Each number is 128 + 32 x the weight over its row's rms, rounded and kept within 0 to 255. Layers, rows and columns count from 0. The size above them is the row's rms in percent of the matrix's.

# layer 3 attention key, 384x384, rms 0.0651, rows 106-127, columns 288-335
size [ 89  88  87  92  92  88  89  90  91  86  89  86  89  86  93  90  89  93  91  93  93  87]
[[161 114 175 195 164 113 100 119 116 111 164 110 150 147 115 143 139  99 116 153 116 109 171 198 125 115 198 112 159 142 148 142 158 158 152 128 147  99  96  68 176 136  75 182 179  95 121 171]
 [ 89 175 136 120  68 113 180 154 144 171 143 132 115  83 150  93 103 137 148 147 115 120  75 120 128 105 145 152 117 137 142 163 176 112 113 145 128 208 152 124 116 153 170 170 107 143 149 140]
 [ 90 123  90 129 175 123 177 210 121 123 110  97 101 156 187 131 175 134 184 197 164 149 142 112 204 142 136 113 143 112 175  73 181 141  86 121 144 114  96 107 106 150 106 164  96 134  77  97]
 [127 150 130  66  88 114 166 111 117 124 145  45 172 136 167  92 154 147 134 138 164 111 102 101  99 129 148 151  73 140 160 112 156  69  95 127 106 126  38 132 169 124  98  88 148  75 169  95]
 [193 117 194 171  48 172  95 124 150  64 125 103  97  71  96 128 119 139  92 133 139 129 178  92 109 120 106 194 109 133  83  62 153 143 140 184 194 102  38 189 174 143 121 125 125 119 133 112]
 [130 117 137 158 184 150 128 161 114 146 134 156 173 204 135 141 141 166 108 167 123 135  84 160  89 172  99 125 114 190  77 101 121 173 100 151  44  95 145 104 116 171 113 135 129  93 201 125]
 [123 104 192  88 106 131 122 160 128  95 134  89 107 206  83 154 141 125 109  97 152 115 129 105  72  89  72 106 109 115 116 167 111 135 108  22 130 133 121 167 145 115 130 125  84 160 133 139]
 [169 163 136 118 122 116 101 109  91  98 140 118  91  98 147 115 133 151  64 125  84  88 174 154 179  89  86 119 113  98  91 158 179 128 156  87 178 206 114 156 102 114 101 148 105 134 134 204]
 [ 43 135 163 137 154 115 137 102 171 161 166  97 134 183 164  87 108  77  95 118  86 183  84 140 121 140 164 102 102  67 135 116  84 142  87 181  99 109 142 151 155 104 164 107 116 117 140 142]
 [118 112  91 144 139 135 112  94 142 134 120 120 175 146 131 131 144 117  99 145 120 135  72  91 114  61 185 146  88 103 108 160 166  84  81  87 146 115 122 145 154 154 142 114 101 131 147 146]
 [120 139 142 140 109 146 150 122 175 114 138  80 128 140 101 102 142 102  86 126  85 116  66 114 157 218 180 115 108 187 128 140 120 155  93 129 103 124  71  88 179 112 162 145 146 179 161 129]
 [123 159 150  80 148 122 193 119 121  95 167 168  90 122 174  95 141 182 217  88 151 112 140 135 135  97  99 144 169  98 153 126 103  64 117  98 117 164 126 112 165 147  65  89 114 140 105 110]
 [136 148 126 140 113 116  75 114 175 112 127 144 108 118 166 162 137 104  61 162 129 118 100 112 113 185 118  94 129 125 109 113 160 106 162 150 169  58 137  62 102 135 198 153 136  86 133 116]
 [107 125 120 166 125 159 111 175 142 116 128 167  99 138 174 160 132 181 159 139 188 128 110 162 107  56 143  89 115 178 135 156 109 106  80 153  97 141 126 118 180 138 141  82 125 105 104 149]
 [128 144 123 104  95 128  86 136 134  70 143 208 139 106  45  82 108 154 173 149 148 149 134  59 124 143 183 116 134  59 106 116  89  85  91 135 156 158 117 126 150 133 105 133  90 130 135  98]
 [ 63 150 138 110  53 145 141 157  76 154 103  70  87 128 150 136 152 110 130 105 135 138 119 153 150 146  86  69 136 153 102 174 167 116 164 153  92 120 124 134 162  83 129 146  88 102  79 119]
 [ 47  84 193  74  72 138 125 153 144  85  89 116 164 134 140 143  91 103 137 139 182 150  82  85 106 130 133 151 153  93  82 141 137 163  89  64 113 129  47  61 141 130 109 144 157 102  92 150]
 [163 140  67 166 174 138 104 113 145 183 117 118 140 168 150 128  78 135 152 152 166 125 138 141 122 126 150 152 168 123 171 132 149 113 111 136 111 145 146 119 130 159 185 118 141 117  59 127]
 [136 129 115 118 110 126  35  93 150 143  74 173 120 115 104 161  62 152 118 102 128 143 146 145  79 137 119 161 112 161 142 153  81 104 146 143 101 128 103  57 128  96 141 165 125 105 140  77]
 [125 117  58  97 140 100 141 146 125 131 182  56  87 100 100 150 109 177  92 120 112 119  73 112  95  99  86 109 165  77 150 168 123 134 116 127 102 116 143 187 189 167 121 145  99 167  69 160]
 [165 121 139 137 126 146  64 142 103 181 133 146 111 140 131 170 152 177 166 123 189 223 124 138 127 120 145 132  70 100 129 170 136 112 163 123 119 183 113 168 119 161 117 135 106 129 156 152]
 [117 126 129 162 146 136 118 123 159  82 191  89  81  99 121  62 152 124 126 144 137 177 140 106 120 163 159 109 127 103 111 138 131 137 144  54 149 108 143 131 141 103 113 152 123 112  93 118]]
# layer 3 attention query, 384x384, rms 0.0657, rows 107-127, columns 288-335
size [ 89  87  93  95  91  89  89  92  91  88  87  89  90  97  92  88  92  90  88  95  91]
[[104 141  94 131 136 146 112 121 163  49 126  71 121 147 124 166 172 119 207 123 120 180 113 202  91 107 126  83 115  92 113  82 128  94 113 140 154 119 110 101 123  99 132  73 162 120 135 112]
 [164 122  94 111 148 146 147 119 154 151 141 161 136 154  99 102 151 173  71  93 118 149 157 111  93 134 131 172 118  81 137 136 103 101 118 142 177 218 151 159 139 112 155 160 159 147 100 128]
 [146 144 130 168 122 166 101 113 147 143 114 132  98 152  93 155 154 137 201 108  69 126 142 126 156 113 149 119 159 106 143 157  99 176 115 117 112  82 122 100 135 178 178 112  94 137 157 138]
 [ 81  57 101  74 148  97 117 173 117 146  84  89 103 135 193 145 155 158  97 108 159 141  73  87 100  94 164 133 118 145 164  91  67 141 152 167 116 137 179  39 172 130 193 182 117 108  74  81]
 [142 161 116 130 101 118 109 105 132 107 100 187 126 118 153 130 121 143 122 165  85  81 126 152 181 105 164 209 143 205 124 138 113 106 143 113 202 151 142 136 152 121 126 142 124 135  83 139]
 [145 127 104 156 130 109  83 109 114 147  50 169 143  92 130 124 107 120  82 113 108  65  86 154 100 123 130 122 172 134 142 145 104  28 114 120 106 142 138 102 154 121 119 133 107 142 125  87]
 [ 75  81 104 121  97 126 123 131  95 128 124 151 179 108 140 162 107   9 172 106 118 119 135  63  95 191 140 153 209 108 167 127 140 128  87  60  97 116  80 163 127 154 149 152  88 137 151 104]
 [ 87 138 144 105 132 112  83 146 175 151  70 128 125  88 130 159 150 106 173 129 144  44 142 109 192 170 146 133 118 132 105  88 121 109  77 188 162 114  74 149 137 144 176 189 141  89 140 132]
 [170 179 157 123  89 118  95 184  70 135 142 124  83  64 120 151 111 119 123 142  90 101 114  82 157  88  70  39  71  56 179 142 126 146 102 128 155 152 112 175 116 171  92 144 121 163 125 144]
 [109 140 109 153 132  85 139 168 121 138  95 137 177 136 129  95 132  97 207 176 169 115 211 157 121  96 117  74 148  59 128 143 118 160  99 165 123 105 201 107 106 122 152 104 102  82  78 129]
 [158  99 168 149 105 231 140 113 135  81 154 115  76 115 113 112 143 122 122 151 105 150  95  99  63  86 136 130 145 224 186 173 101 109  87 100 112  83 123  28 171  93 187 149 125 116 140 181]
 [ 84 110 117 105 144 112 139 158 128 131 106 134 111 190  96 104  93 116 168  89 137 123 154 186 119 114 140 146 108 129 172 175 144 171 148  91  91 105 158 174 152 115 162 118  97 151  81  75]
 [158 120 174 117 124 138 154  79 137 117 109 104 111 136 115 140 114 149  73 118  96  98  96 132 161 116 151 111 104 170 206  89 127 133 159 110  84 155  75  73 111 157  86 132 164 116  47 129]
 [122  68 100 124 153 193 109 148 113 161 123  79 172 118 175  86 134 102  94  83 163 148 145 165 109 116 133 199 128 131 150 108 133 133  86 152 135 105 185  87 136  79 164 106 120 152 116 107]
 [146 130 168 150 126 116 129 157 153 157 184 151 161  88  84 126  53 141 121 138 107 115  75  76 137 109 151 203 113 134 105 153 131 163  97 116 152 165 102 166 165 150 168  97  79 150 100 154]
 [117  93  97 121  99 163  61 131 148 203 106  46  98 104 109 145 122 123 111  92 110 108 150  83 113 114  40 138 127 167 117 145 101 136 103 129 136  81 106 163 134 155 176 112 102 189 164  98]
 [114  79  79 107 137  71 105 171  86 167 119 123 144 135 124 158 166 147 120  65 145 155 173 136  58 152 173 119 171 170  83 104 121 190 109 161 160  64 113 149 141 119 104  90 135 158 126 118]
 [ 61 154 100  92 170 114 164 121 116 106 152 184 173 114 187 129 180  72 172 153 135  92 116 118 149 177 142 139 171 122 117 137 174 133  96 127 148  86 152 157 119 138 126 157 135  90 123  83]
 [141  90 131 150  95 124 152 107  74 144  81 101 130 169  66 121 137 179 118 131 137 122 104  97  99 123 137 166 103 175  65 114 119 102 124 137 177 110 210 182 124 146 146 119 127 132 147 107]
 [105 122 118 103  62 111 210 187  98  94 141 142 106 139 144 111 188 161 130 182 124  92  71  86 110 118 138 182 139 145 144  71  80 160  96 111 139 218 158 137 169 152 149 112 124  99 173 131]
 [172 120 134 127  92  91 141 108 139 155 158 156 178 173 137 130 174 174  87  71 115 113 105 172 127 111 180 121 111 158 124 105 118 160 106 152 113 102  99 121 133 176 167 108  79 139 134 103]]
# layer 3 attention value, 384x384, rms 0.0852, rows 64-74, columns 288-335
size [102 111 104 102 103 102 105 109 105 104 104]
[[158 122 134 111 137 207 175 154 140  84 110 149 111 131 125 132 153 127 130  62 134 167  93 140 135 144  98 146 174 113 132 141 137 157  76 139 199 179 108  90 145 117 144 181  87 117 119 121]
 [130 149 119 129 134 104 116 132 129 133  98 181 130 149 102 136 149 148 137 235 131 144 138 130 100 102 119 176 147 148 147 112 147 116 127 124 115 179 154  58  90 166 138  94 170  94 102 123]
 [118 231  82 167 117 107 127 120 102 154 157 149 125 105 132 148 157 151 157 121  99 124 108  92 115 155 144 174  74 157 178 108 178  59 147 114 152 158 147 109 115  79  96 140 174 191 122  94]
 [111 116 107 192  99 139 190 123 175 137  94 185 135 140  78  95 127 106 180 113 154  49 142 148  78 106 109 105 153 117 114 132  92 133 140 104 116 131 165 112  96 144 139  73 136 165 126 113]
 [198 116 130 127 149 111  96 105 134 105 127 116 122  95  86 145 114 126 135 167 105  84 135  77 157 139 226 106 126 144  80 202  76 162 150  98  93 137  82 143 131 112 134 111  75 152  45 149]
 [199 171 140 147 150 152 115 123 154 152 116 132 149  87 126 179 155  48 104 164 124 150 101 156  69 166 128  50 106  80 159 137 234 119 124 132 100  97  90 139 169 127 100 152 137 179 111 147]
 [147 180 121 149  97 147 134 150 130 127 146 152 110 104 159 153 165 138 155 102  49 156 149 107 102 143 143 181 120 173 142  15 124  66 113 132 170 112 140  93 119 191 153 145 165  54 150 120]
 [130 146 128 126 123  97 195 159 140 129 130 100 117  96 114 130 101 108 108 150 108 106 109 137 135 147 127 148  98 115 117  73 114  99  98 143 201 132 158 124 164 154 122 116 142 116 150 113]
 [164  80 121  93 154 209 130  92 130 160 165 117 138 109  84 158 190 126 119 152 127 135 126 111  90  50 210 124  86 128 116 171 128 194 162 114 131 194  94 146 113 119 129 130 157 167 141 126]
 [103  82 141 107 143 115 122 157 154  96 142 115 156 115 184 135 118 146 132 173 106 166 106 172 143 139  81 102 170 154 145 180 129 152  99 122 118 132 116 135 128 108 105 111 109 140 206 157]
 [203 114 105 141 147 118 199 180  73 152 146 122  87 156 192 128 164 139 134 123 140  84 208  73 128 130 111  98 146 112 134 122  89 153  77 102  89 183 142 121 129 207  93 131 112 175 140 135]]
# layer 3 attention output (transposed), 384x384, rms 0.078, rows 64-73, columns 288-335
size [103 120 112 104 115 110 118 111 110 109]
[[112 121 125 127  97 136 125 136 141 145 134 107 120 161  89 123 151 127 136 127 124 210 191 149 125 166 107 154 146 170 174 134 147 140 172 115 130 143 183 108 149 160 142  68 119 142  45 108]
 [115  93 106  68 191 153 147 120 146 134  80 112 160 129 132 163 164 121 108 151 134  87  64  85 162 130 131 123 146 128 168 139 134 170 155 114 145 118 117  57 178 128 176 127  95 130 157 131]
 [156 179  92 137 120  94  92 145  97 163 114 111 109 166 128 100 131 111 120 126 140  45 106 116 108  93 177  93 124 138 185 210 104 141 123 142  65 110 153 126 150 116 180 141 192 122 162  48]
 [ 94 140 113 151 110 137 110 143 131 139 171 142 174 101 134 117 162  64 156 158  63 140 151 117 201 147 119 171  96 153 101 134 159 107 103 123 122 122 112 157 100  83 138 130 113 127 166  98]
 [109 138  82  96 185 112 126 105 160 166  99 147 108 146 103 133  54 154 127 167 170 113 161 152 147 104  86 123 121 194 135 116 149 105 123 102  87 113 111 153  83 145 116 118 169 118  64 182]
 [196 138 132 133 175 109 126 116 128 121 145 144 126 108 108  68 136 182 182 100 112 147 171 145 103 116 199 153  32 120 140 148 153  95 165 127 225 104 159 128 119 113 107 112 169 108 109 101]
 [179 123 140 133 106 108 124  97 130 173  82 147 121 107  80 135 182 126 135 138 157 103 107 100 122 159 105  54 187 167 133 136 139 132 182 118 176  95 142 128 146 107  97 181  90  99 104 178]
 [109 196 156 106 148 142 127  73 125 123  87 111 140 126 120 162  78 152 115 199 107 141  85 131  89  92 103 180 132 156  95 178 153 148 158 141 162  92 122  99  86 135 168  94 102 117 104 182]
 [ 69  96 126  94 103 116 106 151 161 148 139 153 107 162 132 103 130 106 105 101 189 162 139 179 150 118 165 149 171 212 133 145 151 168 134 149 130 108  34 158 172  74  87 105 129 132 181 143]
 [104 176 110 167 125 112 138 181 121  68 102 134 148 156  93 230 177 107 138  45 116 180 153 121 169 166 120  92 131 126 145 165 134 199 125 113 134 127 154 134  93 148 146 133 114 144 144 125]]